python train.py --norm_eps=1e-06 --positions="rope" --attn_scale=0.125 --extras=["local attention windows", "value embeddings", "an embedding shortcut", "skips across layers", "capped logits"] --init_std_o=0.0 --lr_head=0.0204 --seq_len=256 --steps=5674
Each number is 50 + 10 x the weight over its row's rms, rounded and kept within 0 to 99. Layers, rows and columns count from 0. The size before them is the row's rms in percent of the matrix's.

# layer 5 MLP up, 768x192, rms 0.0985, rows 237-270, columns 0-47
109:40 44 49 41 62 54 54 43 64 57 37 54 63 54 40 60 49 63 24 42 40 34 41 51 61 59 62 46 55 38 45 56 66 29 41 53 59 55 39 47 80 46 46 44 43 47 37 71
111:47 50 47 44 66 44 51 25 60 49 46 53 67 42 37 50 49 43 41 42 51 50 55 53 34 66 35 50 47 49 40 40 58 38 36 43 70 36 57 75 52 51 47 47 70 41 49 63
097:26 50 53 49 51 58 61 46 50 41 34 38 58 55 46 55 28 33 45 33 59 33 59 42 39 57 52 57 48 39 44 53 58 44 40 46 63 37 44 60 58 49 45 58 37 50 37 56
101:55 66 66 47 48 53 42 51 52 40 59 43 60 52 54 47 48 59 53 36 38 56 43 49 56 42 41 46 57 57 48 73 39 66 34 65 82 57 28 58 46 74 53 61 40 38 53 51
105:47 50 61 35 62 54 46 55 48 25 47 55 51 41 52 44 40 40 49 63 53 27 50 69 45 51 51 45 66 48 51 63 47 57 58 61 40 51 48 63 40 50 63 46 53 30 59 72
105:50 54 72 45 45 67 74 51 54 56 54 44 43 59 47 48 48 50 32 66 54 53 69 43 46 44 43 43 78 54 56 53 54 36 42 49 70 47 36 44 51 68 54 36 46 52 41 51
100:49 58 55 45 44 37 50 48 35 63 57 37 66 60 58 56 50 52 48 62 62 33 47 36 47 49 42 46 54 46 60 51 31 35 46 42 53 55 42 53 48 55 53 46 59 61 33 56
093:45 53 55 46 39 49 54 38 55 50 49 32 61 54 53 46 33 47 55 42 32 38 30 53 36 43 39 48 54 55 34 54 57 68 46 44 44 43 56 42 43 67 60 49 58 47 37 68
105:45 50 55 36 48 42 55 32 39 56 53 67 49 44 37 46 48 53 46 57 51 60 63 57 51 53 51 50 69 43 25 60 55 62 54 45 51 32 54 46 50 48 34 43 57 40 46 47
093:41 60 60 46 49 43 65 36 45 58 43 44 49 56 61 50 48 47 41 47 51 39 54 49 48 49 39 57 64 30 38 43 27 61 64 51 39 67 50 41 42 44 56 36 40 59 44 44
099:55 62 52 43 55 45 65 48 50 46 53 34 51 60 37 45 48 48 42 39 56 54 47 63 55 46 55 41 27 41 44 51 37 57 40 38 45 47 68 64 50 49 63 28 42 52 53 78
099:66 60 83 44 68 54 56 46 47 55 32 47 54 65 41 51 49 59 55 59 62 37 37 60 46 36 49 51 68 62 46 49 38 46 59 40 53 44 41 50 29 56 40 29 45 49 54 47
108:38 70 70 41 38 54 45 44 45 60 35 54 53 46 65 37 47 52 51 53 44 47 56 64 54 48 43 63 38 37 39 36 49 56 54 45 62 65 43 57 41 39 34 46 44 38 45 64
095:61 53 50 50 40 55 42 30 69 44 48 53 62 35 50 46 47 35 50 55 42 51 55 45 55 63 39 37 55 46 59 64 61 66 56 46 63 56 27 42 53 51 44 35 50 52 49 54
093:51 65 57 43 42 42 34 54 37 54 44 61 50 47 40 45 50 43 38 60 77 60 44 45 50 49 50 35 42 34 60 42 53 64 56 44 40 46 39 47 44 53 50 39 49 49 41 47
102:34 63 56 45 65 57 56 51 45 32 40 61 46 52 57 47 42 41 44 55 57 39 40 44 55 49 51 61 55 66 38 52 40 46 57 47 65 46 53 58 48 40 62 56 35 41 54 59
100:62 52 51 48 66 71 35 57 73 29 34 76 50 52 53 45 35 51 40 53 51 47 52 40 44 42 41 58 66 50 38 52 45 62 37 55 63 40 33 50 76 58 57 54 45 50 62 54
096:26 62 59 47 52 43 48 49 37 54 57 63 66 46 71 52 46 48 63 36 51 47 42 48 37 37 39 48 45 51 51 33 58 39 58 45 37 31 36 55 63 45 44 44 58 59 34 55
099:64 51 48 49 55 52 57 49 63 48 49 46 53 41 48 47 64 57 51 55 54 36 40 42 52 49 38 44 61 55 53 47 50 37 55 49 44 46 43 57 46 56 64 36 63 49 35 44
102:52 56 48 49 60 42 61 62 53 74 41 45 52 48 51 64 40 38 54 77 43 31 53 60 41 60 23 45 67 39 56 53 42 40 41 49 47 39 50 41 52 61 57 54 44 52 45 45
088:47 57 40 49 58 49 36 50 43 56 47 44 64 45 64 45 44 49 62 49 65 38 41 52 68 68 37 62 41 30 59 56 52 51 36 74 46 33 72 64 42 63 44 54 64 60 45 49
098:43 73 63 38 37 47 42 47 50 39 45 63 45 57 43 53 69 57 65 42 66 54 55 58 51 48 46 68 30 33 42 46 53 50 54 53 55 35 60 52 60 54 58 40 43 52 55 48
113:45 54 50 34 44 40 48 46 61 47 33 50 56 57 54 50 49 58 38 45 27 55 51 66 63 59 56 48 74 37 68 66 61 66 32 49 49 47 44 46 76 41 44 50 61 48 46 55
108:55 70 71 35 65 44 39 57 59 59 33 62 50 78 66 65 56 60 37 50 58 58 44 62 42 61 38 43 54 34 46 41 49 47 55 53 58 40 46 45 41 70 48 59 58 54 34 58
101:52 44 57 35 62 54 40 55 48 58 51 54 50 40 43 59 43 57 63 37 55 60 45 47 43 49 36 51 57 43 27 45 49 49 59 55 33 53 54 63 43 52 49 25 43 41 43 55
109:39 48 65 43 42 65 59 33 55 65 53 43 52 61 41 58 33 46 54 44 27 43 62 64 62 57 44 44 61 67 42 41 66 57 57 35 48 55 57 53 50 60 53 49 54 60 51 61
089:38 42 53 44 32 76 73 51 43 53 54 65 45 44 66 19 72 13 49 58 40 52 63 54 51 45 50 60 51 60 43 82 57 51 41 57 44 52 52 64 61 48 50 42 69 55 44 50
088:36 62 53 47 49 63 65 47 53 45 48 59 47 54 47 44 45 52 70 43 48 37 43 57 42 40 43 55 53 57 54 34 41 54 62 47 65 60 50 42 50 53 55 28 71 60 50 63
098:26 41 46 32 44 52 43 53 50 47 49 57 41 61 53 33 42 45 46 52 42 38 56 45 57 47 59 57 39 31 45 64 53 44 35 58 65 33 35 54 66 64 50 45 45 46 53 79
097:30 40 55 36 58 53 47 51 56 61 36 45 47 51 32 58 40 58 48 52 42 47 38 59 42 56 29 59 54 57 39 55 37 42 39 57 45 40 53 51 41 53 44 47 42 48 45 75
095:30 60 61 41 36 39 54 51 49 39 59 58 51 58 45 42 59 23 61 69 48 39 53 33 55 60 51 49 47 55 60 50 38 38 64 59 52 64 61 47 54 57 45 54 58 53 48 73
095:47 44 52 37 45 51 45 55 49 46 41 58 41 63 52 36 39 44 45 45 36 43 42 47 42 39 57 66 47 57 48 63 47 57 55 70 72 44 55 43 38 61 47 44 48 59 49 52
108:57 52 67 39 40 59 63 37 48 48 46 65 49 75 57 53 55 58 49 49 50 37 42 56 48 62 30 57 32 49 29 50 56 39 35 61 55 67 40 47 44 67 39 56 51 64 47 61
100:31 53 48 37 36 58 51 53 43 55 43 50 55 46 51 42 47 57 39 56 38 53 53 43 55 70 55 57 47 49 46 62 64 57 56 54 56 21 46 46 67 68 46 63 52 33 52 50
# layer 5 MLP down (transposed), 768x192, rms 0.103, rows 237-270, columns 0-47
118:73 55 51 67 61 62 40 71 48 80 37 42 36 59 40 53 62 40 42 52 60 41 31 57 50 37 42 58 51 22 49 51 47 59 62 51 28 30 35 61 41 48 54 48 48 47 52 43
101:61 44 54 55 43 36 46 51 39 58 72 52 58 54 49 53 56 33 72 40 52 32 52 47 46 52 37 50 66 34 32 54 61 42 48 46 61 44 59 58 48 37 43 70 49 58 59 57
094:53 37 50 48 55 63 54 47 46 60 45 36 50 36 44 53 49 48 43 66 66 52 48 64 66 56 45 47 48 47 35 47 30 50 41 49 46 35 31 65 62 51 71 49 36 53 59 54
097:70 53 64 68 56 50 44 50 57 41 34 46 38 47 54 43 41 49 39 59 72 56 41 47 67 49 50 53 46 47 46 26 52 49 51 47 47 54 64 51 59 38 40 51 56 61 53 44
105:67 43 27 53 47 53 29 44 48 76 40 42 47 50 58 54 51 61 37 43 52 61 39 56 37 48 49 54 39 56 55 52 58 58 44 56 44 45 43 24 48 45 60 42 57 63 54 50
104:68 69 55 54 40 51 54 40 33 52 59 50 43 45 44 42 61 62 50 54 28 54 66 50 54 51 58 31 56 58 61 49 58 60 43 62 34 59 50 56 52 61 52 50 55 40 74 47
092:67 38 45 70 50 22 51 43 61 40 54 46 28 46 49 39 65 56 66 37 43 39 61 56 67 53 40 55 53 64 52 50 42 40 53 60 49 67 45 38 62 48 65 43 45 59 44 40
084:33 52 63 59 44 52 54 33 42 60 42 72 49 45 53 47 46 66 49 21 59 55 61 57 55 37 56 41 64 29 54 38 42 53 46 55 55 52 50 51 46 52 26 55 48 61 68 45
106:47 49 43 31 66 46 42 54 61 52 70 49 60 56 51 59 45 38 34 50 39 44 50 48 48 53 48 44 47 63 49 53 60 36 61 51 64 49 40 52 43 52 47 36 57 35 46 71
089:41 39 58 46 63 54 39 44 57 74 62 40 45 53 55 58 66 54 70 49 44 64 60 45 49 36 55 64 42 42 33 50 43 54 60 53 50 53 36 39 55 26 58 60 39 44 45 55
105:40 47 58 51 36 38 61 34 49 62 38 38 38 53 59 40 56 52 60 41 40 58 43 37 59 41 50 56 41 34 33 60 50 62 54 58 41 50 50 59 46 55 32 51 62 46 51 49
099:58 57 51 72 49 51 51 55 40 51 57 67 60 54 59 54 63 48 59 51 17 49 44 48 27 46 56 49 41 55 55 49 59 48 62 40 53 49 73 50 42 49 47 32 51 62 63 49
105:45 68 34 72 39 52 50 41 31 71 52 72 44 71 64 53 55 66 42 38 52 66 47 70 34 46 57 57 67 43 48 57 47 42 70 41 62 57 50 49 47 66 40 40 44 49 54 51
094:50 44 44 47 47 58 50 42 51 75 45 76 49 48 54 46 43 50 41 40 53 48 42 47 54 60 48 62 54 43 53 52 50 45 62 47 55 46 49 57 51 48 57 63 50 65 44 54
101:45 44 50 11 69 54 49 36 61 45 61 48 40 51 45 44 46 48 49 48 40 48 60 56 43 27 54 44 45 55 48 40 56 53 58 33 42 43 57 45 45 54 61 48 32 57 47 40
102:52 37 45 36 58 46 46 62 61 44 51 43 55 61 57 55 38 49 53 54 41 42 58 46 42 37 55 46 43 57 25 38 43 52 58 49 54 37 38 40 47 56 44 42 49 44 52 67
088:51 52 66 48 67 30 27 50 76 47 36 62 45 66 37 66 53 64 46 53 71 51 59 59 59 55 45 47 45 53 39 17 43 48 54 52 59 47 53 44 62 62 31 51 47 63 60 29
096:41 55 53 35 62 48 47 36 39 40 55 45 33 46 66 44 32 59 38 52 58 74 57 55 40 50 48 49 65 59 39 51 49 71 56 58 74 57 64 66 46 45 49 46 49 54 53 34
094:74 52 41 52 38 43 34 52 45 48 47 58 52 58 44 50 55 54 59 34 45 61 42 44 48 64 41 43 48 51 49 51 40 39 63 48 53 50 57 50 40 46 58 59 34 55 51 34
100:34 38 57 69 57 41 48 34 63 39 44 36 66 64 50 42 40 40 54 53 55 57 59 46 55 53 59 45 42 41 52 34 38 42 49 53 59 63 60 43 46 47 38 67 49 41 44 58
090:55 62 59 57 51 54 35 46 55 68 56 54 53 50 42 63 63 49 60 47 50 50 66 66 43 60 52 37 53 50 63 41 53 50 64 48 41 45 48 55 45 56 71 59 48 52 49 54
112:49 53 56 24 39 26 44 67 50 37 52 57 38 46 48 45 55 60 45 31 39 33 48 31 33 57 60 55 40 58 54 60 46 55 47 63 50 60 36 53 35 55 64 36 62 46 44 48
115:43 49 46 70 50 37 45 62 37 56 57 55 31 57 51 45 48 49 60 49 50 61 60 56 48 48 71 49 54 42 53 62 55 60 52 50 48 51 43 27 42 56 63 42 68 58 64 30
117:61 45 45 85 71 35 43 49 59 60 48 50 56 66 12 97 44 71 44 52 36 46 61 37 48 60 74 37 28 42 54 35 45 42 55 52 55 41 56 42 53 51 47 50 58 51 40 60
106:59 53 36 46 60 51 35 55 47 50 64 51 34 47 64 40 57 53 51 28 42 69 40 53 48 38 47 47 59 39 46 71 41 52 59 58 48 57 51 52 60 49 45 42 49 45 59 45
108:58 61 24 57 48 65 51 33 53 49 55 53 49 66 42 56 58 46 38 41 46 46 70 53 48 57 45 51 46 65 43 50 56 44 59 50 30 40 44 57 37 39 47 69 62 43 47 31
080:55 43 62 76 72 22 42 48 73 47 27 55 56 61 34 69 24 50 33 71 67 68 56 47 51 53 47 38 69 44 42 32 40 63 58 48 56 56 60 36 41 52 56 56 46 46 50 49
080:52 52 35 47 54 69 46 41 59 53 53 38 45 37 31 50 52 40 26 54 56 65 62 52 38 45 61 50 44 56 56 49 61 39 49 45 45 53 57 50 34 40 47 66 50 58 50 42
105:32 49 27 24 48 40 47 47 34 33 49 43 41 43 46 60 40 45 54 34 45 42 56 34 56 53 51 49 48 56 55 49 68 51 56 51 57 43 37 50 55 58 58 64 39 58 48 62
107:52 55 39 53 51 46 44 54 42 65 54 39 39 57 54 57 49 61 59 60 47 39 56 41 65 49 68 52 32 40 58 53 59 77 66 53 61 43 56 48 41 52 42 47 48 42 61 43
095:53 43 53 61 55 51 60 37 48 53 52 56 37 46 33 58 54 33 56 53 36 48 64 47 46 50 52 39 34 63 68 58 58 53 51 62 56 34 47 54 55 41 45 52 48 39 42 42
102:38 53 65 51 50 65 49 44 57 48 48 58 61 56 56 42 58 58 60 33 48 57 41 59 41 47 53 39 51 51 53 40 56 40 63 61 71 42 48 63 54 48 48 72 28 50 66 49
116:61 51 49 44 40 65 46 33 56 56 42 60 51 61 50 47 51 60 53 57 52 47 54 52 51 41 59 55 34 57 46 30 57 46 48 56 49 65 44 41 57 45 44 59 59 54 44 56
102:74 55 51 32 37 52 56 45 54 50 38 58 43 51 57 54 63 58 58 50 67 52 32 46 55 44 51 44 47 38 45 48 65 39 47 59 54 52 52 49 49 57 57 61 38 55 47 42